{"n_kv_head": 2, "norm_eps": 1e-05, "qk_norm": false, "tie_embeddings": true, "lr": 0.000454, "beta1": 0.9, "grad_clip": 0.5}
Each number is 128 + 24 x the weight over the matrix's rms, rounded and kept within 0 to 255. Layers, rows and columns count from 0. Numbers have three digits each.

# layer 4 attention key, 192x192, rms 0.0594, rows 182-191, columns 0-191
105129144179083142114106136155132116106108136082117109138092143149121111071121134132122112122129134118099125148124162138130107124131119125171118096120151147145135126115119155123192157093147133140148113113136156116099132112107095138127117161111163131119128148152117130138117128105205085124092126108126107221112150133124137087130115114122160083110119132122128128105129098127135129168154113140096109163105106124151143155148171129120105124161113156133130153134178134147123126165169090139145131129142114126119211169140103150107120129154132101118112145124147146141087133109164009110
138138114130094096129130174116144108136123098112123101130119099169126137131137135109126128091151105146100149121128113093129090135158182119122106133065127149122164099126106106110130127064111116108105145107121154131113113109140135142109145135141119095148134110142123071128141143142213098112118104125088174255134153112125127056121118132113146193153130109117107159131132108137084149118165151136118127068104110137105115115156103130177115137098084167095171173131107132151152078092124102127143152116123146115141127138135118100142127143149145122150129180150109136146141129127135056178
140074118163138125130143087130122060113135147065122085140119097149134115118134105104158112124139106145129131138103117113118077141151126134166123146113108111094147120125083126118128120094135104127113139124149139108093133106105100140105122129152142143164134109157110119173134147139196110099138102132095130255118147121112125080126136119122126149147133101109105143138124112151090169118177123138120106106115094117100122122104146147159158145144127159109156174144133140154137101134122102152142132102149138090129124120144114126114121126139144098127149149146117118159133124189144043153
131116135109088126117144132111120085130131096078133125124128126114133119128129129117165111123177109146125124158126118117122117139141147120130083120086095124115137139135134103116135126090116116136108133120143112115115122135129120150144126109140128119139123122109112107132147130111255065157112126110131127255120141119114132078120100122145132161122112140109095158146124140127101121153109150110132142097136137127129139117142152106161144118127098121141135174144134116113134114117122110119160133132141146128126181123117116114112128135134148142131142137158107140151125113147154000128
148165129112157096126145127118099105130144135070128153117124128121122088127113141123141166106136084053132135099130134099109119176131123133129137104137104095126128142125117143145124104135099121159121137125146094128122144164113130145106127112122114112130116102133127112119150097138209079110122104112161100212122177133095158098172095110115128101145108119085135192133154083173131161083121142110126095113133087097142114118148094108146158140113107128112142133123146142131126102173114097138196170148148143130146155115114190145111124136155157105123150107158123123180138123108144012055
110162132126098130145117094160118093069128107095135122115133153125126117119121137125139085124132138119145121119138123123145125140111116127169124123098142142140127106137117173124180138118139137114138090119142163120108134156095098132137141120109148118113125084157105137131154170093210052112137111103114084235129150118132117087138124109144129125127101142122112154122145131150164129145127135116107113119122108150106131138156201116127158108161111119160119176138097113160115118160163079103175112144142105113129185146132097116123126130118124098101119140135121112160101169110135011129
115135137128166116125123123155143167157143139185125144121131122143130169151134104152112155121085131132166128115117103102150141110136141129097147133144135131154128117111099119140150120167109131150147130155128115142148121115130134091121160124139108146132138139148119153112107117123047191130137141133099112020155119126134103175124110120131115132117139135154128100130142117136147121096111113136131125124129143163139117100106095143093106147124166153128148098125125131141080117105103171138083128091138127133087065082126140136150120133100104121124139120106145097108107123110132255142
115134123128161134118111116176118151134110127172132148128152122148128122139145112172130148151111120115133127108086120130122140144117117129108190130166140148144126125122149128162130113178144178166163137143130118147120103134149152124090146125127152131134146146145159113136108143129031180142119148163134104000131110131122116149138113124102107102122143093141173131120144118125186112078114124135143128123113107149130135120115099149093131151129137165111121115102123115091097114123132138136102164115117111129127078134125132133109136127131129125116110134104141114074127108125106214109
140135108130151139147131114171116160139126161155130136123133114150126139134147150162109155133103116107120103120087114149138146110123125123085150129134138162124126112103160159169133126127124146143125134144127120131137137122151146113135129122146116132145101131159157137109094133118039195120127132128128110040138126144117153192150137134127114107123140109130156117123131152124177087091122108136123111143101094149135107109130097142100109132153161163106128102099109125149140144130143123140085136133126136134121095112130124151131138114110125113102100121090114125107131158150103194131
102156115102118133148134136152129107140121152105103139146129126148147139121132120126102126116071138110114101164095114091119134155118085113144126164144136103143129129127107120185205170088168148134148132134162119162091144145094105107093132173112147125122118104164111134137109137159120148131071132120091147109136110122128119127123117126144154048141116117149190136111110081156173152101153080182132132195131095146114134119144181151112094142192082169137130124106132145139135108156126122110123149124135101125121120144146135191131124112168103118138139122121159128102119098079122064104
# layer 4 attention query, 192x192, rms 0.0616, rows 183-191, columns 0-191
199182146064082132096147092133111113143152128059115098136118202125158138079100123105133112082137079175140145135134126151148162124123080118137127141142131088116188172211142131163153110084106143092128102113105121069062172126080104163171116121094145144186134097137108155153072085143191063140127156108155128171163140095107150077076086136140141110123059117120128157160113097163142114132156105179166164145105124123130137112152170108102142108144111121143126126159104138148151094138170103084180103095125113106106134171095192103164084178152122099176151105215159137125076149165144064173
174145145102093118086161156130153132108094110107144176129126176121157181128114131115109112088117086151111154148132170138138206153152129134126136078135167127156162121117118155144118146088177161074154140120106114114106120126117105173156094134141109136131128105142139122125138081175109119144122168117140152154158109114135124101102167160178139117089108141133143116120171109107168141113134112150134112132131107169096085096174106097111082117085137119115117088135100120184139112161144098110136089132100125124157123144116161088155123134146128116106099107121181144133126122118098113132
139144089145099156114089094127130122116116141130135148124084141158057157104147094147130092153150135119141125086140146116133178107149106101158137113067160134154056129123141157157163121101134166132152083123124109148107132128089165125159127088074183107120159127147078109132172155137120133107160168090134157143191146119150137103127067137149125117121097141109150145120123167142149136108141139130143135148090164127112130096076145142125151146090084156124105122097137099100111134087115104097127117136140099151168167155136168154131139152161162121138118124130165096133151108156118087113
132174100149109150106169116133103169168108181132110124083130130110120138131108157142094156085086176158142123116119147112107148132089116105118144159126137139124154119164145127124130107183109172118116133130119111150121113141106142107201148093139155155143167132147144121165135132094155135137115129097116137108129138115110146079086093177113114145096065163097102117133159125146123126134111096106163141148069171181138109093129087129125093143117138152084102149133152106136142135092097101107105151117130124106131141166109117147160175121160156139157124064106149067061135091132150111134
169148122168139127096145137139090132155129184099085114113086122093089151101135145136102112116086149132099159190130106165138146109128112102101155109098106108096096133063087135159178135110159115139136133118133104161132107179102160152141132133116143111117135110155110123141136079121106139130114152109124164132131129126177096116128113145127125129127139107128113086135137151140132108146100133147159118129082099147118158157124143163130113172143117134111116124119120157123111152080111138149099115159156106140136153144089099155092123083119117142106118101101172053106135108173113107087
103103168112125123128133157155190132106118128156112106135185152101154127116125129109141112153115128131144165093105104145120127147136132123125095144166116157093107123128159125143119147114164109120115108093108157102116109127198103195105125140147113130173102110151118145143097133131145123160134098131104130109127100118135123139102182148138131141147138101135145079139104120114117124138145186100070094104180132102138092181137114102129110093166080085118122122144129150143145107136171150117138140144169142097110115139097126088168149125086123117178093129137138119169100116072169154139
100112146088181145135146110126149209123182156152107127117182141109141141106117112091148151114087138163142139115104099145168164089101126128127127144186096138095124120101121089124130132139069138112109094129120129097135119082098100132119151110114129152166133156125164152104120092140125153138126084117107115117150126146185129168072134159142142162157144126159123127122097124123104109132150111158128143100134123135102100159174133113141127107121159111144134104166124111150163147098114126120113109097141142105129118098112134087150084135113088106125100096150115109104123132128131143163
105121130124170108107141100118149140115109094117097091131152134097186141133106127128125115174116152147168136128113095126150123139083160112160136150150123088144153110153099064131136124153130101118122113122129163135142119147131115109111138122111124116144128178116124130141096105152128106134117100143118154116113104116153103132095094160107137129181129154117121108108125140123113150107133116123114163112137101148139145133162126148132131103137155104122148138158117099111116131135131173135157129086124148079128120125094110126118136134133079129086146099173142125084116120098156141128
169131120128155135098128124177174129107155118157117094126161139129101120117103143108069124148109088127132144137129116195137162127123109141114144115151132101092155146111108131108123146156106143108131130091114093133115125103170078139136114162172147132145101159141103156138079150135056138114125112156126123147134133155136164159107190188065164103124118147142096074113112110156151091117109083136103148129157156138137093185155129103121142101157174090173124119175143130185169163142124151118129152116138121117106111152115149141172098111145188151095111145136158093153111119116130138156
# layer 4 attention value, 192x192, rms 0.0602, rows 96-122, columns 0-191
174122117125116124132118129175162132150101157127117124068138137130161159119093122137139105117127118109085130127097134179145100176114124086096151160106124182097122145147136094141132139104125097085142115142150175122088149098148107095139112115136046072105138122131137111076147108162110136133127092131110117132131102105139121127112150123105123139093117172157163132146109124141143119132139185134158122137148160118123146168141131083121151154150145109108124137116150119156155107139125084087160136128163100152168145143031146141124127157125127151094099103148119161126137105118106137110
104154123160113134163125127129106138163152107096137101158122138120128122139128118122128122133128103125119133138128115143148150108125138158129121164167112107132156120133150108097137090138080148107086131138126133128124114107119119151105105130167099148111120143120058132149112126092127127132149172116131110116165139107128123125106162132174126127117101107141118161138132191096129126126121149114110147132123135119148113158125117153124142148133112147147104125133096107165172147111118149147123125141130171137095130123136130126114120130128125096099117150124113124133107100162125116146
101152084102084052129111090114153154130205073154121097072081135160122109138129161145131170145178113111148147116155075114156127161165141073141109112156097133155154129181078156099093155134095160103138091202158153122145129083102174122091140147148137110097129147102096147161089175123132127098186102101138109126105113107112126165127107171100125129195135105143132133089145138157123094157088158141115128129106128118115121145144149112117136113087120112152129126157093121167127176146111129128141187160120151104112132184128168080152108105110113150111100180138093128115096156121107125128
142087172116112133178175114128152152162123126138093101114150147128133134145132114094127108142120132140123120140114135089168141084127133151130143119143128112121160135105125115117106140118144165107111109085111128146110150136132105109108109143097153103129110152086140155128150111201123144104126100139117129129076116084100137136144096140171140137084142144091124131118131157161138102128112119130115145135150136145118134147098128111142129137136138136114128131061120120132137109125112123112142100126135131139148151127120157157122151166148118116106156200103180123125147120139099123118
140112117139165141174092139099122099122038130136133118125134188081121110136134194116147116141099060137131159132168130075135185127143133071134124145159172113147177122072147101160086013123059102127144106098083128150143138148096084192161110120099090166114136140141084126104123132122135124178116110145136142129124174178098139128112200139129173116092089178100119113112134162102161113126142147136136138135130106143132149139122129099149096101128117105101106113124115156106141155123159143120134135123115156139152101108108138124133085152131165131117153120128095136113119131117142132185
146095182179131172112168102132121140203170154134116152133170147113129089149092132103123156144091181094133116153113126085088137094146135145139138131130090132139110183076142114089152155139177142149107093119088100115121138102075108109090125146148204089157141126113118134158152121090123115168134168126139132116111140104109098139141140152111114128059136086144142099118111112137135087174187165153102098121145131136125094098146120139123128147163106116124122158125136128142156081101111127152125120134131107088152112129110156116145160082146176147201149147141106101127107086154122107097
117078144140114129157152175101110129079133187128116138146092088113169132159146119161122109082100137141131098146124105155105130162109117120093117076088160127091083149106138139126149164093140159111165161108141111135147180136133135139110142156108122123123120118096160119114139108139130143098078139127114139125159151132158123129192130120127141128153140153126117148159114116122129143126115168126142126120145099113092150092140127131122164133122135121121133123114134151138112123112123103112119101125144129161171130124120129129118113122126112108118143081118154119119135180126138131106
150186183129118111151108114153132133113187087120113093160160115142030097157134172098171127182107154137109123189148113084128156096125149118114134137140097182165124139133095091132111155146113155083109079121122120074141122107161116169155149154086159168090124114146087138143113133126129122175086141138116110134162137139108107100128128128125153107173142158162129111153140115108130125105143170080115090124078103092122151105173125121136149175114129104132138143134101106104127128134163154109110136163113117121165131128131165114131107117141148136107118151119088184145125144147111131166
128141176129135181155158163115111145109129149129168121152114137121139106136104149123142152072102135087097091141095134171079100094095130143129139104115108155114099138120158161140178139115168126178154162103109095100142126165179107133131092139092118127127136145131104123121144133110122112148187126111137124126114098164138136117125076090133090138055124108124147133139131119129092130111117172075159082121121165113119138088146139175116151174201148140122143142108148114174113110134130141131123110130129130111129127118121104144100156108128152153173121129076109110115132146151114120112
095169135132119110138101144133134127130156126146124041110103121135077131109141130154090114123129158078165144183140163145131117088131162122075116111117119123149155198131099110120169213136168110130103119087099142172126138144088141141131145124075159116138133117117179173125136120132125147087097103156123172155087117108144097101148085139159095127093138128160149088083129144147098156115125120163143085117032105147064158166167153083097140059149117134122107134114138141118144170116150129119137172154132137098149157129141191099165156128147133102108169161129178150127148102083102127144
055169076106114097084094151140131106121142135164117111187061105120141166126123128178104154151132131174132156127139138197131130179130116145079122144130122121118117117154155102156193103135118068123125133132100149187119165112091171096152113090134107111135132104124111123089127123208134157143099122108107179117164078122132124121107118121130109134156132113121121155156115123148131167128155159162139109133124062131130168127137145120117180143128131107120136145140108152114092151109161124104123131143134161166101145131100142112152095102155087108091111102133155116105116136112133109114
127142111111123123108091143082121107105137152101114095173102085154068127116111194123126124077181137138129093175126112117113110081121155142101114115115172111164128182081105184115138157148102172093118117076147114127148101140110160174147091153139171151130094089090129125144143129149137134144107144141128143132151142106161132144150151083167084146194169169134144116166104133181125141136114043107109140145128100119149106171129126182118136060132172127111123105109127103144164124133127157159105073149099100142135129077174116152107174139138126068105126173096171131157158173113117128145
110155137132123140156144119123112150077111164125138129132088090185170105140138150151120113149168135116138094118087123173091117121155124177122131108124128114145115108166182169147161133121137085170168141139132121125122117172181192099118142102167106098139125113119128137084117116116129134127134114102160104135154150178163143145129119068111095142158119107125149107151120127112133177154098093033135119103126133079148164111080108136089148149166140148125154133140115130163101100141142107108125095168142130127088126097137095150124157105097111105129071133089117122112128156145152125103
099154121107119111081121124185169173144137162142128108100106154163088111107098068103110120126166139071097142098142154137088096084142132055114152153125104149135137141168159164121137174137134094158095117142092128117118126139104111126104090125127123084130113132101155125098131173133139131127173122124118146126120137124164119133083107123118105138053128102118145130113118121142129064148156147156131102140103154133104137136144103158130087112153138096116108123149139107166185145135113134115105155167113098103167145153108119076158160161131139125169126164146146136138153095122127132101
130127133129108160155100105132170122151153109088129109167144145095092153126160111127129099124115135139091140103126134161117102114192118122132123180125077114117131142134113117110124126122097143138108136190161095121117111116126096130150162147122124162094126140152098143139133171087134151159131160132151138133158112153140080084136152116128124119167128129108110138133147128105106125118114071162128089128125139129142111106111156144128125156089121142114147130123161135110110106122137136147110118138124120128112121114178092104124108115108146128095157130139169119118133132175122151106
095189122095130178156136122090127111058118103116111197132116083159114104143154148129121054147139108157196087111146142135127165117089132119096139120154193090138113058118127146178144085122130138095167087133110128160136121106157105159174112124128126158143121133134124146206103123083139156129096130117128124127163194127137155102112180119117158119166112133101099195138098097133118149101125101094131122118068081120093145111130104171133145100116127168150144145176129119108097120111124108108145100153135143126110117127136112131128069151104109067097087142132106151150100189116147141177
138076166079089132112142118125107162157103131136141188134105166168160087154105046092132117116165200138117102087168116083126105099142103117117131119136157140139116129168153189120120114130133137149155069134128106103118128157161117120163106138151186164120116146107128154119094151094134090106161059122137100120083128200134171146126130143088137128137184127088149113122118142164149054127095139100122176123159208095142083103097148178144107098113134152097121139147153142093166124124159118164135135151126111099116118149118061088128159136102152164151118120123137136143190144122150127104
121136143135122191154144106148167120130126147121081097129183120114136127116154098148111113160130158143142130134110179177144125146120115123158159151119138131122143101131138101119146103114128138091115131118126147142136107114116106136139137091098114090111118131130117173093173080166119140141136162120134113151119121170127126121112065103161140127142104172180084119180124140112145134141154099124136114125133116145107112140121097104132106157130118110150141156140130139058090114153131121115129113143161126133139133113086136107139093136119125121050127073141154124123175076174128138152
146156058130115102112136115158158069121137095171148068112171138126115105135134196144120121139158106138182140145110098078165124150165133128098111155148158157156144075132124132113073162119047139110143104128154109140141147129131110138106143175153109094113119123122133127111061151154132121061133110133105142126160169121133153176171128133110104129195118149125114094099148156121145090095125133141112088136165085102107152108147132112143148130079163094125163091106057116145127147134118119171175122123135186136169113139160157142130128155148115108077098193156114131132132157087145119125
118167128148125145134112157115144105134087133137186102155117136125169107139132206149155133158100081095134145081132111117048128094146133119123131112152085128194151108091171159148139121137158085167140141151119054147106122134164116148125121111131121137132114121170101135077103159128132141154155153110180095122164160132091138160106159095097125133082077098111111127127139148093105127132160171118122026111099136126127142108181104168125128159171123153120160127171096115168107113146131119138137096170127156126098111114146126158101089130129142114140092134109083161110105144138139137135
104115173099103108125141143101131133096107140122174072136137143117143101103111137158133084139111171106102168123125098062084168143128149126144119176156181175188173150081160154131112127119092166131163163122157137101109166139147071105121132108086139129124137138144089140091101114136106109128104112124173105141147100135149119145137156075144101111053126152150146079158136139113168110117096118143122078117140111139164140093130139148135119145154127102110143138141125142143145133144159125126119089129133145146115109133113108133110141161144156128170099168103116165122087124113126112141
186129113152143089120125119163085132171165105108183149184190129121118156138090134130108140114122181164062147161118152098132119137158117128103121166095124153105127126163095075087161131125118121200136144116119123095167123120127137116145132124118120140126120143163116099097156116139109109151066135149078125148139124159125131150165105152121132119133178168164142061138141162110139079105159128153143111126137082156109166086108120137125084144059102095113139143061134112078123153114149145171112133116101132118169141131150147128112108120141153227125112097154137105139169108123125116139
104088072142132148117101168111125115147136145126172167157096104108163159135115184152123116081111089166121101092114118126080112127120129147134128108128143104090068114125142168159156148130116136160186138133120118139155152104112177122076151128132101117126138123122119102120119164102116155123120158112152142123140157129134143121172132095105117135155132095115130155084103142126144146143114138152163116123131124125111112119169145140121143106133125121133123104144147147145149140105130110139091093084144157146125120112160101128123120110119115162119113114102134115132092163154147115131
082174098117101123124110110156184165160120138177105104062146163157136134101149076138111130126151120084138135104120116140119095106132114157104145126122151097164122142143170112110134126101127118104056118118161146182101164112112119122105119101169127081111131132112140143115145138070139139094162102146138100123136154157128118131053129150138091132076094093164134172077132139129126117158131145163153088123114129109154086141147119069111120151155100148133098123124153115162178090109103094120136139177132142130112124140091115126172162148092145063098124131135152131132142103106137135111
196161155123075132087147119131127131156141089162134125086185111162135154126123115119129142156150193130156158165065124147121153140165118138107139147118124190129196149175116048124104114154117098118103094127134145123110112127127120064117165122102171091167143115147101140124174117203129102141094128091096113120129117116138126138112094207137123114128164140149119093142119081116131141158168133128105084142181085154188138130146094090140142185095098096152178161104081121137076058143141091108152112121137154100147141132093197093155144149153108110121094139158119118126126143087126111125
155115130148130133129125166129104105117119141116188138166117130118157139152130163154136149104112098107134134151098114122122115143151141147107118101116128158122110145125123127100149089140131124172155152117125111125154090173143154121097126125106079178148107109140114111136134135103110085142107156130137108137144130124095147144146136125123122120096146130159142122114120188090121121120124140115124141112147120115127152098162119170125159137128103162119142127124107131138120130104147134167118104087116150092137116111149137157086133124143149146156131128115097093122121125130127117152
123061095106131087108114100152176169159147100120133104109151145091127142146140137094131147096104156164114133119121090059139157092139152144160123140103095163079103107135114165123110120123066173159136136129147141090112157107087150097066143131116172121133136167099099108149145106113115119111191103091111143128083085146107130121171070150125118127109152082078125136102131107158123119131083136164129171130118168131122104138140158139137101149090133104140110100130113150110167135133145168137131145077134153149117122156155127142132123108153120177135185180125146123129124108155137144114
# layer 4 attention output (transposed), 192x192, rms 0.0587, rows 96-122, columns 0-191
131085145137126143114123132137134114157150152107183141104116137133145112157113111123127113116157093152152099158162117121135163095118154144111143086108106146156114119165164146083139081156171105113091109098105160147159092141102124160120140124145159137118139109139147140162117133100129152092140164116087097107096118151118096156109146101106123182147133112176137109137148138121159133149133068110134112114117151126143137063139122114134115155065101138158131147152118145138090131105167114158137098119100097149182147111152128076108146101096131099145107138073103111109166166161126165117
158170117131135109099152119107127163145109165128139129115125148127107135123163128150111156114124153126145137097135118119100128178121106128102158118102142125148096150130115116137110183123118113096161138147092123136118144154126100097128117117110140127119151125111131129125169124140160149138089097145129116105101132114141128161138090165133112125127146145140138110126094100126130109152127145131139137128127097121125123124111127143148128120097120102137146120102151141107143098105109116106138108144110121096109093164120155134102150136141121146112133138145150151137115127139139130164
134121124128185111128118174125118115138038143187111210161106142123126137085137131126091114151090140103106135123126163131120163132145116119137129113086160085128057143110131143143122097147205145096106129137098158143140163171158109088147085106099125141147181117128109150118205071081161113165106149138169170164124105127107153118162129131150152121053148128143124130127130096104100142077081109085152185160096177084123114103126079115109111150159171141147110147105078128113148128164150141139133077146160125105083145097115092061122123164174143093142156111124131160144129100124133139128
103116079109142163089104152148108093085126136086170147173105130132125124108109166116144145095091146124109100126122083121138109177153155145132118158132141148128128160165139116144183121131113086108125121130140161117137124147104152104120168093158098140127093119131135104134125136114125120136129125111094098128134124137137098149106178119137124144193137133130134129133111116150147127128152127135092140097137138134140145117156142145132120122129136130128142106159143139121109138099173092148128101144141136081133150127166120093111082123099108144115135134098106122156128140160121135148
108140097123103133150122104129116145120194107122162097112089103176140105160139126165183165158173166172112147131119145098131150117092134095166179154081086158084133128174127109079139139115164127123111132129194162131172102122085124117097187150139140097143106107123205098120128098141129093130124133146110120118156139121118159170155060097145095094170135116131120110160114126157126134139119182135098096128157093114116117086148134110103104104079117119100151096132179125104124111130100086106142100105126107145112151127141153169094130116090083128073101136133174148170151122115144171129
105157128117151146105159138154175109120105112097102117138108183148153188102130110138090119109140109116090096129091165155148100192156143136119111149146115095175160131160095124101109173155076120131143160105136115082182160202144114130144111130089094118115147155118120163113087164142089143102135112125103105151161138086121080148094146138112140155120123120102142133100140136147151141096139059076121149084141122190130150130036129129177128117158155138126110125102118141174141133205142081116096136175095153122116130125152091149106124161128105109118095140099122131154111134107127119135
137117126141151121152119119129139116116129084089139124103169133114109126088089115099142098132200116147159133111102110128113122080129188127145116145148118137132158094111150097162142110138112122120114145099125133157132096129175153162174166128134107135127102145165075119139119160132098140117162145105117149113100127134101119112065111092150139149113116107129143144148122160141099142137125120164117105121115165155137149155152131133090115122132078153125121138166118117130128162107131101112171174109135123130123150143103127121122164107107118115138153137119108090123132139158135148133
086143071127148119099139093142141157124111143168147102171111147118174162098133142123111196145127128130124121141115108132070112187101106068152120114097136104097135102140119161106177103155144129159120143111153150176142134175141168083128144135103136145131104097110150120145169150135140127087094106077114107080154162132167109114144091151173135116165127163121086123117143113157096138096100135116173151124175140132130101106089098143164105115157150130151148113089126124106110099111121115159149121089119102123086134168103126116156129129164115092131141142141200148083106078096123106164
138128115140119128110099086126152103148131124077100108116185133118093136112124110165110065129159095145124134154133152114097135178128146148145107141128157143157168110143119123105077130116099124174134157140126081153150157101105134155131148156179114142107096131078098150135109109135099140090112139129100150102128102120106138110128140149141139135111137097142109164092157149142159176137133081112133112143170108144143138151104135117160104107090114101108118122113128161140135146136128100131135209141091105141150096172159160179155133109147132132156124121139140104101136143158118081110
084073145109123140111105110139111129162084097113159162160134115099141171106135176110205148098084124158100130105080114132156111161155153149168122122130136148131118062127121169113106080134107111167126106185141157098107123141194171151121141132133089147094106131181129119175153096138139141141191141106117050084142112133143104120099162098149154142160149112106131112149118101096145123143138162091088139108179098131114079109154169135137121150139109143140136115090106089114107139126132109161124074137114152119139151128113093088158082123108110137130117151100133135158118126173137165156
150094161127098088162153104104085141206111114134145140110152157094159129164112098127176147120179110126160170085087111083110130095135167148124112113180122129180156117131159158148072132143122160146094067146131109087112105144187135150144122132132137132128142152137121133172120092070177133101159123113134088127104128137102139105114112141138133194106111116129116146133104150127126093140120139114140133125126132118141101126135117110093137144126131162120138107118150098090083143103119133138142110124118113120126113086103095085135128134126135147162129154101107122134132160127128184153
133167155145193147121139089122114154094124141119082131122190108113133130110149101130171146153062127132131138087122105114125139098134109117122147112111123174112115127157116063147158119121087089138103146156127153129087118144194163124170143102113079131143144135194123112154125109158148113135126110138143078062111109125155112093111118170157124104159128132115103125134134137111129129154143206168096043141140100179112066190195118135101102142126076127111126132139150113128152127113124107106191140132143179120130147182052156085190110141123092115118138079156127148130101127150122106146
164139138109128113110122119115130114152142136126128170105195131114120107134098123169109085103124090145161147095145144131126152121122094151118137120136175157149160164128113098137089094078105146121111138151113096108110150059109114156160094131156122122086139120105092124160118117140120107143125151082161147107110114100084179106111133175114135120074102105102126150111165130164123105130131120155152124171160128124139133132152164151108114124103134097110133123151094149131122134143064162123141227108133115133154094167121199159155147116143172112191119087150120094123109120125146105110
132109148170150158089131155106123102145143145134110160144150119108125182141140161154148114100062096120123109180123140137145124198117106173122116117108155159136104138120077139090092126119131097139154104139109135070191140127125121142132107170124128154106157114130106156142135080117124141117142121154135093117122069144108114116140186149111127111115163112168114110120132089099159177152162059081133144151156121136149084171078162088151134169118134137137118142090102129141116092173152102166092075137131130124148097109124118132133119118133120145130104141078110125135119127156124114102
117167142121159116112125120136115115131128111173120125129107106123129122143177099125146135113146128107157129146148077175112117111124097137121147129121165134134086120106098116166143161119132121128149120148120089101089106162140146083126084117102151135150096113101155137165137133139122097096114077133134127130140152123185133117121086159108122106110116143096138110120122135108149128128125163136153167139110122123101137170115133137162157133174164117151110117111120097122157153099132133092101073125137135139123120149151110173148134125141151152128136147185126114107134105094102091148
142089131158128105154126076113134180093158115169130092113169107118136101143090120133150200138128152141127157128108110126137114100163063126149149135115120190096144149128114125145084150114078181105156181105144127122096144070102139129078165125141133125124102138168114094098121145170123111134110092126153173107117116119171134164174087135149123122171132176101118117109101135139111096126044163183124110142170091104147128142159149165107111121082117113109140123127148118113123161122093152157162171046123112117111119114076160165140158118167097130114160126158157116098115088057148142104
131146098149174134100084168152183093065172122172099108122131081116123147119099185157073106166048098130125111178124184151123119148150069144134115167108147132132115174096104147141154142131141113129148174142115125110152133081060114116123132122124144115121143112099093141106131125155069105087141139142148209155169066114117119113127172164143142120090142115158101119155128103118152134175131100139128119141111161132135137173113098112125133170185156119126114107179113130186137094187103133093095135124156115123142064112146138160114102127149132164142139090137085098119102138122106109083
109103128099130115089125145140078141173146127134172141126061108116152126153111130129141166080170105135148114135139046137096098125079141151136153153180113122107136150144150151140163134126107099155123090119120123099093103121144157122122117114141114143141115131117182070117127181118151153102115102131120133087099144126117094138142150143111119137146165136106146124153108116140094116115135161140141180104131148123131153084116166147149138104091151114150165112127143102117109116076115129171105126112131112113149151128134144136117122126118131142137127163094111101142149127091136121164
176133145120176146161151133129150135096115139143117243167104120170154145118096105112115122165158133129093126083127081145139168065074102113111119093065124111107105193120147104170171077114187141104088146127138151130143121135134159084152140122110090138145134109146139139126183126089152119180120137104159150128094119171113154114127070084128146134089121125165135166125125120139086139076080151141123150161128159114123099155161107118079134124155149145137135138184132159091119086109140154126142111136133107121046146128090107076118103148119156100151150098113101137137121121122151146128
156152093113102119123112072105131153143150123110097174105169132164138128143119101168148105104190117136119130121123162106136150156094117122131131141099142172139158146156091117094051113068122154154134126135163105093187152096092129112113114145166100145102130119105171147158136103139149085139110124113142157119116134111122205127169080130127115101120109117132141140098150098166133132125108106121125118185174111113151123124085140121141114113088158122107112135109130163128158113181068095140144193106091136153107118154141152172123145131142138115165099117163154128102129112097132085102
140194071150167087085114098113168130142167103121134169097125074155122108169104112101143135111166130167114135120123139132098106108104135113123137160099109119111145134190117087103168118147194071154069107104122122157132098135120128121152149155165095152123090110105143148148112110095163114180174144150102106089136163111131151130119105153163119122137159095128136164080147124205116125134142106114122126106150149115087116117121102136159087133117162181116112118112118162136141108152129099101142182123083149129104134120149145124128135132104142126126104105177118119124128149119152128111
119157118125110133154154170154168128124084138140136095113067120129144149131166141094094109167163133122146114140131121156101111111083133127120104098160102057140170102089145157144187139185151119170103116112108125139131113143153160136169098130090151113137120147125136135158111167119132170110122103151127147167128183142129127104056087109123132113093102085111105177135137139134107168133119129126120174115157179167130126177112111094133153112207129149136146090123152137122101025088152141126110116110135117169111108119137126127111079124110174075124123097092112144090148138122124131137
163130164126122104186141106106132109129130116120101130089146124143108116127145078151142064162196139130157129105098167175142182081151132131135139101102103135142145123090134070109111137101114134139129133134128104124126147096186106165168103153134133108118138147131088134135129118134097101155160114147149155168116138134112136131103096131131153130087111111110140120114121178122128143159119098139107119149103132124128138169142150141075142127139073120096109139121112138140159153131132098091160169131133147163138133131119110143116131128129134063155139102154130114132146132122123149102
148102167111135124072108127121112093149128124117152203153119119083140162126127128166125122086104108143136118109143126141160116154135139146081167141117114166135080145127082148124058140101112132124171137159105143028166116169087101129142124128135131148100149118152126154120113098127138119123171125131152096126122078115131098156145156121092133153122159128158151081137138080113156108143160096128132155124142146107117116081100147156139189152076149103165149152146089124123128154165115097156082095131087102079138100112120104109118142113159098176138114173130082140140136141155151135146
112122094115154138125196130150123141117116117145135166183071140111158125128101141132082165133143119106107117122112107104129098140114153142098087136157106072158124151117149184158162153184143140123114162123124140119143129148139113127142135100151126146133137131126150134111097168062120178103108118133131108122152149119123116130110142101114133180115100113130127182085148130154121086040127109129136177088114161149126142070113093127162147117153207165133158115118123146119085121129142178195121148119094135116102121091117118115143119136129171120119114129070106116108107118116116147111
146175113119105137146146104104166137127122137082113120104150130163123115093126129132113073183169160126139133113124178124109154128099152122115132144146117096152149124100132127135121147134126142140121160125119114150124150068139126145152133130133125107105124142123129147126122120129116176143093123121128144113131155122115155133102085091138130098093120080128113150133160137141117155120117123133105112146135131133135142167119108110121107090138114136112117116101156152138157074129097130109178187141098126178117115179137151145114113125122156114126116101138144137090151158119129113096
109140125144103118139126186100115065099080142124110119181073131129091130105138127139119081163133139104124135159126164157114128154163127139130124116096128078118111167110156123104184144121181088115133101139124120166115125164130100098141118159089130116144114112102094130101146144070125126134135141157139121196152125144125126126121166125149171092119107153147135140127119151120154147103169095090125172132077163106094135134101122124107158153181122106114126113096109147134134159118193095093101101179137149141129148125161073121124108153148125132120155125144117121133160148146109085125